Each number is 50 + 15 x the weight over its row's rms, rounded and kept within 0 to 99. Layers, rows and columns count from 0. The size before them is the row's rms in percent of the matrix's.

# layer 11 attention output, 192x128, rms 0.155, rows 0-191, columns 96-127
109:34 61 49 61 59 31 21 46 27 46 57 73 71 35 41 62 41 60 64 49 53 34 48 59 51 52 47 79 45 49 65 45
089:77 50 41 41 67 40 47 46 32 68 36 28 51 59 71 44 63 31 36 63 75 40 40 69 42 43 32 67 68 81 54 54
098:64 50 61 49 44 55 93 70 54 34 47 47 77 52 46 27 52 50 30 32 38 56 54 62 42 54 71 50 40 54 57 68
094:69 42 80 53 46 64 54 54 46 46 53 55 51 53 67 68 50 44 52 66 43 65 63 59 49 62 36 53 50 81 73 87
102:27 50 51 63 50 49 57 32 65 61 47 81 49 46 71 55 39 72 51 48 45 57 64 42 56 44 51 56 55 70 39 55
112:52 49 57 73 39 66 53 64 81 32 57 38 64 67 30 34 41 40 70 58 41 46 49 57 38 34 66 28 64 39 36 38
093:28 74 59 64 52 75 74 34 39 22 47 43 18 66 80 49 44 48 39 43 75 61 61 56 51 35 50 86 40 59 66 56
084:45 41 44 43 48 43 49 44 58 68 52 50 70 44 27 63 34 41 61 26 51 57 54 72 42 61 61 70 37 27 54 52
099:21 62 36 62 67 56 33 39 58 53 49 57 53 78 52 51 73 80 54 85 43 58 42 38 44 52 40 50 43 48 48 55
099:43 48 57 57 26 47 15 45 53 26 78 39 63 38 47 64 52 44 49 57 62 61 49 36 54 36 43 59 57 38 48 55
099:33 56 65 45 53 35 35 66 41 57 76 37 57 40 21 35 56 58 50 39 43 47 45 47 42 69 78 28 65 37 57 52
095:23 62 29 61 59 47 48 49 44 51 64 41 62 53 58 43 14 32 28 56 85 50 14 72 45 48 69 28 41 38 60 37
082:38 54 53 37 57 51 43 61 67 61 40 53 57 36 61 36 37 67 55 65 79 41 39 39 77 59 67 11 58 34 64 46
101:72 52 60 60 51 43 63 61 42 66 19 74 30 42 49 51 45 45 58 47 47 39 38 51 49 55 31 61 73 53 35 52
089:57 46 50 49 62 61 33 45 54 37 53 44 44 65 46 46 15 40 57 37 64 62 48 73 56 44 40 80 44 63 59 50
115:41 64 34 58 72 49 51 53 30 49 35 39 58 29 11 47 63 51 56 72 50 39 34 37 27 39 50 58 42 44 38 51
096:33 54 65 40 55 55 25 72 54 70 62 58 41 58 55 55 39 58 56 28 35 39 61 38 33 44 62 64 40 60 43 37
094:32 54 47 37 41 70 46 61 48 39 56 58 47 35 64 61 38 42 34 40 63 60 45 20 32 75 59 46 28 64 46 39
101:51 57 45 75 38 48 57 45 52 49 22 49 55 41 34 62 30 65 59 42 51 35 53 55 49 70 44 48 57 54 58 62
095:57 48 36 43 51 64 39 24 55 53 24 33 50 61 22 65 49 49 66 46 35 34 30 62 49 31 43 53 30 44 57 75
081:28 64 52 61 62 28 33 77 32 72 46 55 30 44 75 48 47 47 20 43 72 52 00 19 51 46 62 50 43 47 48 30
103:43 19 44 59 68 53 42 53 24 47 69 43 58 26 42 40 55 62 70 32 50 50 73 47 70 53 38 42 53 51 27 75
114:66 47 52 56 15 54 26 76 61 12 78 40 54 37 52 61 62 57 48 29 59 68 47 54 30 78 41 39 63 45 52 61
092:61 45 49 65 54 35 39 56 60 35 62 42 54 48 46 44 33 49 43 36 85 47 51 80 49 60 59 35 58 57 49 67
088:46 56 43 39 51 45 60 49 21 63 47 76 45 38 31 25 40 50 59 75 50 57 64 50 65 58 46 51 64 55 60 60
089:48 76 41 58 62 66 54 58 51 60 50 29 27 79 50 50 34 45 55 61 43 29 31 15 35 46 56 18 64 57 39 48
090:32 38 40 34 60 25 74 37 31 39 39 47 50 60 57 40 53 50 36 49 64 38 48 26 23 21 71 77 20 56 12 75
091:42 67 59 34 66 26 61 64 52 43 16 53 65 63 73 57 45 23 44 40 32 55 52 48 41 50 51 47 56 54 66 49
090:51 43 67 48 63 38 29 49 33 52 66 47 39 15 45 67 27 58 62 42 45 59 47 54 11 58 41 81 39 50 25 56
113:46 54 63 65 50 44 33 61 59 48 36 54 57 76 62 49 67 39 78 35 28 44 64 49 76 61 43 56 85 65 28 47
098:46 24 54 57 50 53 37 35 56 62 40 61 49 30 46 52 49 32 53 63 45 59 41 49 50 55 41 63 42 68 52 27
092:59 44 69 30 44 47 36 37 52 43 64 62 76 64 66 45 67 36 36 43 53 70 66 73 43 55 35 57 40 55 79 54
096:60 45 52 45 47 54 44 20 54 73 41 39 35 19 45 65 52 56 57 80 52 74 45 72 54 49 68 47 57 43 62 95
100:62 60 38 46 49 29 65 28 40 49 23 68 39 50 32 53 33 49 57 46 44 31 35 70 28 40 56 47 26 57 58 57
131:51 78 58 52 52 59 64 52 65 55 42 58 53 72 63 50 41 30 53 57 36 49 60 58 62 76 57 44 65 50 55 41
103:45 45 71 63 56 60 62 52 26 47 31 73 33 60 60 65 57 86 55 33 49 46 75 58 53 60 64 49 49 47 37 57
094:68 81 65 43 41 55 63 69 54 58 45 59 44 17 73 58 61 57 52 55 18 56 51 60 74 56 38 61 56 51 71 44
109:67 44 48 59 54 51 80 54 51 47 48 69 62 51 68 57 59 39 48 47 50 58 25 55 30 67 97 28 39 29 42 19
104:41 51 48 64 13 47 64 31 59 43 39 42 50 31 55 52 26 25 31 52 55 58 23 16 42 63 50 50 25 46 68 50
110:54 50 41 51 65 02 40 47 55 47 38 67 64 63 63 55 62 41 52 61 62 43 54 65 22 43 48 68 70 33 40 49
101:55 36 67 38 67 67 46 29 65 36 66 37 70 53 52 44 51 59 40 40 69 80 49 53 54 33 59 56 55 77 61 55
097:46 65 64 70 36 52 49 58 40 64 28 58 69 65 70 71 57 38 25 59 60 47 45 48 58 54 60 65 21 41 61 45
108:46 30 64 54 61 56 67 63 35 50 56 82 77 37 37 52 77 52 64 68 48 61 55 86 80 41 46 47 48 32 57 40
096:50 45 48 53 59 38 31 34 64 67 62 54 42 53 32 82 44 43 52 33 21 47 52 27 52 46 45 56 46 75 61 73
089:55 37 59 54 44 67 57 38 40 48 44 79 63 66 79 41 45 72 49 76 67 61 49 32 56 38 39 77 51 45 60 38
104:65 62 32 57 68 55 42 45 49 69 59 62 57 47 45 86 72 53 68 34 34 40 29 53 41 46 79 53 59 22 41 52
102:55 34 50 64 31 67 71 37 64 67 61 50 40 50 44 68 54 71 51 46 42 65 77 50 57 22 20 71 38 53 63 34
109:48 50 54 68 33 55 60 41 41 70 47 52 31 58 66 33 48 45 36 22 34 82 72 74 36 51 39 38 59 64 49 74
087:46 70 63 57 43 56 68 56 50 80 70 32 48 73 54 35 42 26 31 50 75 73 55 58 54 52 58 42 57 57 48 65
099:60 49 63 39 49 47 56 71 50 38 62 47 59 49 63 30 49 29 79 59 55 45 40 51 54 41 65 38 64 63 55 40
103:62 37 44 45 37 44 27 46 58 57 59 31 64 61 37 74 47 58 54 82 71 56 60 26 37 41 71 64 36 54 48 48
100:52 57 68 16 49 56 48 62 52 39 49 54 26 38 40 68 47 23 49 62 63 62 31 32 45 61 70 45 25 61 52 33
140:46 67 28 51 66 37 44 52 50 44 46 57 51 54 69 52 52 48 80 95 37 48 64 62 38 43 52 51 44 67 36 66
097:48 41 34 44 50 50 43 49 59 36 57 46 34 43 46 49 19 65 64 37 69 43 22 77 61 23 55 78 34 45 53 69
105:68 32 79 53 69 42 79 52 60 47 20 82 55 38 83 41 43 61 39 43 47 62 53 51 40 33 37 39 79 65 60 44
094:64 44 59 45 53 39 80 63 61 56 04 59 43 61 46 44 54 53 40 63 16 48 33 36 31 71 63 62 35 19 62 47
112:45 32 56 61 56 49 64 55 44 32 55 45 51 25 59 54 36 34 65 64 59 53 58 35 42 71 65 64 36 47 33 53
109:55 46 28 71 59 30 45 45 76 46 47 52 77 41 63 13 49 44 54 42 88 43 47 34 51 41 37 47 58 63 49 46
097:58 28 64 62 53 30 51 37 49 49 46 78 69 57 24 49 60 55 47 55 42 40 39 49 35 63 48 61 46 46 44 38
106:76 78 54 61 69 37 55 16 72 52 41 38 63 49 66 38 73 38 66 59 46 22 38 18 38 56 42 55 47 72 37 32
082:59 32 47 52 54 34 64 49 36 50 59 35 70 42 24 65 61 43 67 18 42 44 47 62 48 31 50 27 36 44 49 66
112:64 64 46 60 45 16 38 52 45 45 40 34 38 50 75 40 41 53 57 46 68 36 53 43 62 36 44 77 30 62 70 34
098:58 34 58 66 63 42 52 49 38 61 35 51 34 57 30 56 62 13 56 21 39 50 41 68 56 54 51 45 55 57 80 54
143:48 41 62 57 31 66 52 35 31 13 59 56 43 32 74 28 69 44 35 56 38 28 42 48 57 61 39 56 48 81 76 68
095:71 60 68 58 46 57 39 59 62 56 59 68 39 71 70 51 39 31 25 56 27 77 68 51 77 58 45 36 58 54 37 22
094:45 44 73 59 48 32 66 47 44 62 33 56 59 27 20 42 21 47 40 38 32 61 60 29 52 65 63 65 35 90 56 62
101:52 34 63 27 65 42 36 68 43 55 38 42 35 36 71 50 67 64 15 73 47 43 50 51 34 52 39 51 66 47 32 52
091:60 42 38 51 60 46 47 29 39 20 68 37 47 58 50 50 51 40 53 64 81 61 58 60 61 75 14 78 51 55 36 99
108:36 47 31 54 44 55 48 85 36 38 44 26 15 58 59 69 57 44 57 50 42 49 36 54 49 61 45 39 55 45 48 68
102:49 65 58 53 45 36 49 52 67 65 52 48 55 62 52 24 51 68 75 47 28 40 56 13 54 51 60 49 58 39 61 58
091:54 53 46 48 43 62 67 45 54 60 33 56 50 24 70 18 27 52 30 49 60 47 33 31 37 65 36 26 67 42 53 51
093:32 32 33 31 84 46 38 44 55 51 53 48 47 51 63 53 64 68 63 61 55 36 33 70 99 69 61 50 67 58 49 41
105:32 43 50 33 81 52 56 64 53 59 35 64 48 31 32 55 58 49 27 58 36 44 58 49 51 27 77 40 43 50 38 51
100:61 62 49 53 39 46 40 48 47 70 56 23 22 58 89 51 40 42 30 21 51 49 38 64 66 32 22 47 54 58 70 20
102:66 43 56 59 54 41 51 51 34 57 65 61 53 16 26 39 78 31 31 62 69 56 13 47 26 44 36 53 35 34 57 40
095:51 35 59 38 57 34 66 61 51 58 33 32 43 61 60 48 61 49 70 52 69 58 42 55 36 78 24 50 65 68 52 37
097:49 58 47 15 39 65 47 65 51 52 42 62 77 45 43 26 54 38 62 63 35 51 49 43 49 66 75 25 60 33 68 36
104:38 60 20 47 62 41 51 55 30 32 73 45 74 82 23 46 81 44 35 56 35 55 61 61 62 50 62 45 54 21 54 40
093:65 58 41 72 53 61 62 68 74 41 26 36 29 47 69 49 40 24 31 61 61 42 31 27 36 78 65 40 34 39 31 42
095:66 57 59 42 37 60 74 32 40 28 44 57 36 47 65 43 77 30 39 71 64 40 59 52 41 57 23 43 35 53 43 38
108:51 56 63 72 46 44 65 65 75 27 60 52 58 54 73 65 53 63 54 58 47 58 23 48 60 40 60 32 80 33 52 48
099:72 55 80 56 59 38 53 44 80 66 53 45 32 54 84 55 59 59 57 25 32 52 24 46 40 51 64 70 55 36 42 25
112:26 42 17 47 31 68 42 56 44 50 54 26 54 41 13 36 28 83 23 62 57 48 66 33 35 61 56 39 44 38 52 57
105:43 43 54 55 36 40 40 34 38 60 26 57 34 35 47 44 42 29 16 65 43 54 43 62 71 57 21 53 59 54 69 49
101:34 50 56 50 44 43 61 70 47 50 75 41 49 78 23 69 43 60 38 54 17 30 46 30 37 59 49 38 32 47 58 58
100:66 57 64 28 46 64 66 32 28 26 60 51 29 77 84 65 86 35 82 30 39 70 44 58 43 34 54 58 31 41 43 52
084:67 37 77 40 64 41 49 65 57 30 69 42 66 66 45 72 67 88 44 39 48 47 29 45 55 38 59 39 38 48 42 62
100:77 27 34 46 30 39 67 94 54 60 45 45 78 43 51 52 48 49 32 63 34 50 43 38 54 32 53 61 63 51 83 73
114:62 26 51 46 56 52 64 58 29 49 50 59 24 24 56 45 69 55 57 49 41 42 31 43 37 45 75 34 55 41 42 69
089:76 79 58 66 33 75 32 47 68 62 55 46 43 52 97 62 46 42 41 45 54 61 44 56 75 57 33 61 57 56 41 52
096:31 41 52 49 46 48 33 54 35 58 56 54 47 42 55 36 53 53 37 45 48 42 50 59 41 56 52 67 31 54 52 59
106:96 44 45 53 41 77 54 47 74 48 48 45 28 72 38 75 75 22 71 47 39 37 51 74 64 54 47 49 32 59 71 47
109:30 47 47 40 40 47 44 54 51 58 31 54 56 43 29 30 73 57 72 36 58 38 37 44 72 44 73 61 39 49 51 35
102:49 56 44 76 56 25 52 31 44 81 36 42 37 39 56 61 48 31 61 53 29 65 45 50 49 50 40 42 53 70 38 62
108:65 59 62 61 63 51 56 38 17 43 58 53 43 36 45 59 33 36 47 75 60 58 56 57 49 53 21 49 45 38 61 60
101:56 52 80 48 58 75 47 47 31 39 82 35 53 70 60 45 48 52 47 21 63 37 41 38 31 41 44 54 33 60 41 56
095:52 63 48 51 64 71 46 55 79 69 61 69 23 37 37 68 52 63 72 33 57 51 52 61 47 53 71 46 54 44 25 41
085:39 48 68 42 51 48 42 45 39 46 47 45 34 16 54 28 47 63 68 55 47 63 49 37 50 57 55 75 47 50 58 46
104:64 48 45 56 61 17 59 40 26 47 65 55 34 46 30 58 62 44 48 25 48 50 65 66 50 64 48 49 61 40 16 33
090:55 69 56 43 55 42 60 84 50 26 54 46 61 69 78 38 49 27 32 38 35 40 58 47 56 51 82 60 65 53 41 14
109:63 54 49 69 44 44 59 51 44 80 56 53 32 53 39 51 33 31 32 37 23 67 40 50 53 38 73 49 39 45 55 52
104:62 28 40 36 49 49 27 39 36 13 44 57 54 13 31 40 66 68 74 88 33 33 44 55 33 19 63 41 71 28 39 26
090:32 80 34 56 64 63 49 45 27 58 31 77 41 40 45 38 54 59 49 66 35 58 58 43 48 52 75 48 40 53 49 55
106:07 69 30 38 57 47 40 99 45 40 47 39 84 63 68 70 29 58 58 53 42 39 28 68 58 53 57 53 47 53 49 39
087:62 42 45 39 41 77 49 50 42 49 31 31 45 43 50 62 65 43 36 48 61 46 49 74 72 25 19 67 41 57 63 51
087:64 40 38 51 31 23 35 41 47 43 47 52 53 37 41 44 18 68 57 57 53 58 48 62 36 70 56 65 51 24 45 71
099:61 56 56 43 43 46 40 57 30 50 66 52 58 58 74 71 68 61 25 54 45 74 52 34 45 40 57 50 56 34 51 51
097:55 44 40 27 60 50 41 54 34 48 71 57 61 56 39 69 36 42 49 62 33 36 73 45 71 52 58 38 35 54 39 33
100:63 39 58 58 44 51 51 67 80 33 64 60 76 71 52 47 49 35 45 30 41 36 49 42 60 71 62 34 55 25 32 50
107:46 43 30 75 52 64 37 35 71 52 39 64 53 48 65 57 27 66 62 57 34 13 91 35 33 47 74 48 47 52 61 80
094:27 49 28 39 43 56 45 60 43 60 40 45 68 38 59 39 40 59 38 49 51 76 33 11 49 39 71 39 40 46 34 71
104:44 51 72 55 66 74 41 42 82 42 53 61 36 47 57 77 40 57 20 51 46 52 49 56 48 39 59 45 42 61 51 31
096:45 41 60 82 57 71 64 45 34 29 51 48 37 56 90 44 63 35 37 48 56 55 66 55 00 36 38 77 71 82 60 66
087:52 42 52 31 77 66 66 56 37 41 50 46 57 49 67 42 26 49 35 44 39 71 42 47 34 53 65 53 41 31 51 69
100:37 43 58 32 52 86 55 42 55 50 72 44 59 50 65 33 64 60 26 47 69 36 44 42 56 24 22 48 40 31 53 52
089:66 49 19 56 60 32 59 41 35 61 41 69 72 49 38 69 76 46 43 70 75 40 45 49 58 49 20 56 64 43 47 64
094:62 67 46 49 56 50 44 28 28 57 61 60 57 78 28 66 80 37 51 70 57 49 52 35 57 66 42 52 45 61 33 79
102:52 41 62 44 47 57 65 67 54 48 53 50 65 13 81 57 42 49 59 57 64 54 68 22 22 48 33 45 63 50 55 39
104:47 54 44 38 49 45 54 60 48 42 23 57 33 39 47 49 48 52 63 82 39 50 68 45 33 39 41 50 61 45 51 54
091:79 52 50 57 50 31 69 57 49 46 56 47 46 62 74 39 52 18 74 62 47 36 35 67 67 29 58 39 77 44 49 44
113:68 56 76 48 40 47 45 41 50 72 43 33 45 68 24 55 66 41 44 33 67 52 49 64 54 58 28 32 36 38 37 49
102:57 54 40 40 51 69 42 69 65 45 62 47 35 66 56 54 69 37 65 26 24 60 65 56 43 44 85 34 34 50 57 20
099:54 72 36 28 43 39 44 50 26 49 71 53 53 38 54 24 38 49 59 27 69 39 44 64 45 73 30 44 58 28 48 46
105:56 44 61 51 56 45 38 70 40 42 64 48 69 52 65 41 38 29 26 29 43 57 61 33 26 64 34 44 59 58 48 32
102:42 52 57 79 48 45 67 51 68 54 59 49 48 36 59 47 29 49 29 31 46 44 58 51 54 36 54 52 73 73 39 18
093:42 54 81 44 33 57 66 55 62 66 95 49 45 24 55 14 47 54 52 63 66 44 45 53 55 70 57 43 50 43 70 48
098:65 39 51 36 52 51 37 58 56 44 58 28 36 62 72 54 41 43 45 25 60 42 63 77 60 55 64 36 32 38 56 73
101:25 66 58 43 46 34 59 47 67 38 41 55 58 73 33 38 28 72 55 42 48 52 55 51 30 31 58 62 51 50 26 42
096:67 52 47 31 71 57 57 40 64 34 50 46 61 43 33 67 44 49 71 61 49 50 39 46 45 73 60 49 46 39 39 54
103:27 36 23 85 52 48 63 31 46 39 16 61 38 74 61 70 46 79 48 61 48 50 48 42 35 38 50 64 31 66 47 93
107:35 57 30 45 38 76 41 37 60 25 76 59 29 66 44 64 51 61 56 21 45 56 27 88 54 27 47 35 59 14 42 40
105:57 65 16 67 31 65 45 53 48 58 71 36 24 34 74 62 29 44 45 37 41 47 65 43 21 18 58 32 73 36 87 65
112:53 54 45 48 45 56 48 40 34 82 50 40 23 54 50 78 54 64 65 56 31 56 60 43 71 32 36 50 75 67 36 87
103:66 60 64 49 65 62 52 50 83 40 38 46 18 51 40 44 79 47 48 21 25 57 73 06 32 58 39 47 37 66 60 37
108:47 54 52 63 55 47 58 61 47 58 41 41 39 37 48 49 59 69 30 15 15 52 45 52 42 34 39 59 49 44 59 59
101:51 64 56 63 32 49 44 51 42 71 46 39 53 54 40 44 39 50 62 57 58 33 25 38 39 37 42 49 42 38 63 53
088:48 54 62 50 39 17 75 60 30 50 55 65 74 54 72 53 74 41 42 43 57 75 57 42 68 42 56 41 75 64 68 48
092:60 66 28 54 47 51 64 40 88 50 59 27 56 38 38 42 54 59 64 66 39 40 37 41 62 34 75 50 37 50 41 57
095:65 73 54 34 51 57 61 37 48 41 42 65 78 45 46 41 53 43 29 42 53 46 35 52 47 38 40 53 42 62 13 61
095:50 47 46 41 69 53 80 15 46 29 52 66 28 21 36 62 61 66 46 43 61 34 47 41 48 61 76 55 63 38 46 56
109:35 53 42 44 55 40 57 66 59 43 62 48 56 68 61 68 38 47 49 38 36 57 68 60 29 35 49 58 45 43 69 52
113:88 41 34 78 33 41 58 26 28 32 53 38 66 51 70 47 56 47 54 67 56 66 53 76 54 45 68 51 50 51 73 41
084:31 66 59 51 52 35 71 49 44 61 18 30 67 70 41 48 00 21 61 61 59 63 48 47 37 53 74 51 48 39 67 33
106:37 52 62 25 39 48 64 57 47 62 62 52 65 56 58 30 57 50 46 52 60 52 55 59 69 53 57 45 22 66 49 22
089:64 70 69 34 63 53 53 29 66 64 67 58 28 82 27 49 45 56 31 50 69 55 35 48 20 70 23 40 29 51 59 57
107:57 42 33 48 61 38 62 22 23 69 44 51 56 36 33 63 59 49 29 37 51 50 74 51 72 57 47 34 35 36 54 62
095:35 55 67 38 40 56 45 70 66 58 50 54 59 62 43 60 49 32 56 61 62 58 51 36 67 56 47 51 53 19 57 70
102:58 73 64 51 27 56 45 58 42 38 41 57 33 41 59 63 53 36 62 49 50 49 51 53 27 28 55 34 69 34 60 37
097:62 52 63 68 46 72 73 51 78 67 34 54 52 52 43 37 59 70 50 39 29 45 46 45 57 29 58 17 42 64 77 47
114:64 61 41 40 55 80 57 54 99 53 52 46 31 48 43 59 62 55 49 43 41 37 64 68 43 43 73 13 53 57 86 58
095:54 58 53 27 30 64 52 46 42 54 40 32 29 46 39 37 56 58 58 37 47 32 77 69 53 29 60 59 58 42 53 48
099:37 34 32 47 47 55 27 56 58 49 41 58 69 41 48 54 60 70 77 51 53 54 48 84 67 71 45 55 40 53 59 54
102:60 43 31 80 40 06 57 41 50 57 39 50 47 52 53 45 38 34 49 42 46 48 38 30 50 45 54 49 61 41 43 64
107:23 32 60 45 74 28 50 74 48 41 46 55 64 25 25 46 33 44 46 49 43 71 57 48 48 71 61 57 40 72 71 55
104:34 50 56 55 26 08 72 50 53 41 52 44 46 24 49 47 41 56 60 47 69 53 63 41 53 40 63 53 61 37 55 49
105:76 61 51 83 54 55 70 29 56 68 36 43 60 60 53 29 68 11 41 49 54 44 48 43 53 48 47 70 40 57 73 23
103:37 59 54 69 86 45 41 46 50 36 51 85 71 36 59 71 72 47 05 53 48 65 43 48 45 45 46 74 48 31 46 42
098:52 44 37 46 39 19 49 69 30 54 45 38 65 48 44 35 42 32 30 37 68 48 46 37 34 50 49 50 58 99 42 59
096:65 33 64 25 56 37 55 31 49 66 53 57 52 38 43 59 71 51 55 60 39 75 38 54 45 38 37 32 41 58 57 21
097:61 60 37 45 59 48 60 74 64 56 40 37 27 52 50 56 73 21 53 50 74 35 41 44 59 62 16 47 41 69 70 34
104:40 76 50 49 42 38 52 18 49 46 60 71 29 59 58 39 55 58 29 51 53 42 65 66 49 42 34 42 68 33 45 51
095:48 76 33 49 40 57 53 55 24 58 55 60 12 32 34 67 31 60 51 77 49 37 44 50 47 31 34 35 55 26 58 47
108:51 54 47 38 45 48 41 64 67 31 91 41 68 72 74 51 26 71 66 48 90 34 44 30 55 35 49 32 36 24 63 49
091:53 45 52 68 17 44 42 48 35 40 62 70 53 53 65 59 65 46 33 40 83 71 46 66 18 54 59 51 45 58 58 39
092:32 60 62 37 47 70 47 52 38 48 42 55 47 68 60 30 43 80 83 65 42 50 30 41 24 47 47 28 54 63 34 70
109:67 51 50 59 53 58 53 40 46 39 73 41 42 27 45 55 50 48 47 48 60 45 62 69 13 57 64 54 55 48 43 53
113:65 45 56 83 60 53 26 50 56 34 78 48 52 72 82 74 57 56 34 48 72 50 78 64 61 50 61 46 55 37 31 60
109:38 31 64 65 53 51 70 51 65 53 70 66 83 39 49 42 35 66 60 35 52 43 61 13 33 36 53 64 59 65 53 47
101:26 57 31 75 43 27 41 34 33 57 28 53 66 46 36 62 55 66 60 65 46 32 46 74 35 73 44 81 53 28 31 51
100:73 33 60 41 43 89 42 64 88 40 84 48 47 29 76 53 60 40 19 34 65 58 54 62 59 42 57 45 52 30 67 39
096:61 49 58 77 66 52 68 53 54 56 47 70 50 52 41 45 49 45 48 54 60 65 21 48 29 67 43 38 50 00 72 21
095:44 50 56 49 45 62 30 55 63 52 87 37 48 46 61 54 51 44 62 31 49 30 47 49 51 56 47 20 48 23 64 66
084:40 69 31 80 55 54 45 43 27 79 56 51 56 40 84 47 64 47 42 39 60 30 50 51 64 60 36 49 57 63 61 29
102:78 63 44 31 41 67 44 44 71 56 79 28 49 40 63 50 42 57 55 39 55 34 76 52 58 58 59 50 73 54 50 74
086:44 49 39 50 82 32 54 58 26 64 66 68 49 43 50 51 61 33 79 50 32 52 36 56 60 75 45 50 38 30 52 28
106:39 57 71 55 75 52 57 48 57 60 41 70 29 61 73 65 34 43 45 67 28 62 72 20 43 53 69 16 46 74 41 59
102:23 30 50 53 44 47 65 72 43 55 72 43 75 47 55 59 50 64 60 20 78 38 41 35 36 52 72 44 57 59 48 32
097:81 61 57 71 40 63 30 35 59 63 32 56 49 67 27 60 39 39 48 60 52 46 57 58 46 86 36 38 35 46 64 10
085:69 30 43 46 65 49 62 47 66 50 62 64 45 29 52 78 53 61 59 47 66 59 64 37 50 41 53 61 56 43 44 60
102:70 27 38 32 56 64 47 39 45 26 54 32 62 38 46 54 60 33 63 69 69 72 69 30 40 76 50 61 46 79 55 61
098:73 52 64 51 62 52 51 44 60 40 60 41 51 47 36 34 49 48 57 41 56 48 42 62 40 30 48 56 47 57 19 64
082:63 51 48 61 34 53 45 61 37 60 39 28 31 50 70 51 41 46 57 77 34 65 57 55 65 50 69 41 25 41 67 48
089:40 39 46 61 52 62 44 51 50 28 03 49 62 55 36 45 58 21 37 47 44 39 51 81 42 53 46 60 59 32 46 72
097:47 47 51 58 61 54 65 58 42 61 54 48 90 49 06 54 55 29 69 55 30 37 45 80 56 79 47 52 51 55 59 59
092:41 39 75 41 21 67 53 33 60 65 70 33 19 43 68 31 35 41 55 31 72 63 49 29 41 47 70 32 41 64 44 75
105:47 45 70 30 39 65 33 47 40 40 72 53 76 46 62 35 29 48 50 58 64 35 58 44 76 57 35 52 54 58 69 27
101:44 29 37 34 18 47 43 82 49 67 33 24 62 58 59 65 44 37 50 56 56 66 55 46 53 64 39 43 40 44 49 32
091:62 67 40 64 64 25 54 36 39 69 40 62 50 49 24 26 22 48 42 53 41 68 30 50 58 56 40 73 42 59 60 77
107:55 40 29 55 56 45 31 62 68 62 49 49 48 32 35 64 45 48 69 43 37 47 63 76 59 47 86 49 69 69 18 67
096:65 56 54 67 43 48 67 40 40 51 39 84 44 53 50 42 44 66 36 54 58 46 63 38 35 44 57 50 71 82 60 67
104:42 54 47 42 73 56 45 50 64 33 56 65 68 58 73 47 53 44 51 42 37 46 56 57 62 51 75 36 61 20 48 15
093:57 57 37 66 58 48 31 61 52 21 57 45 28 61 69 38 63 32 29 46 43 23 63 33 61 33 60 49 31 61 46 29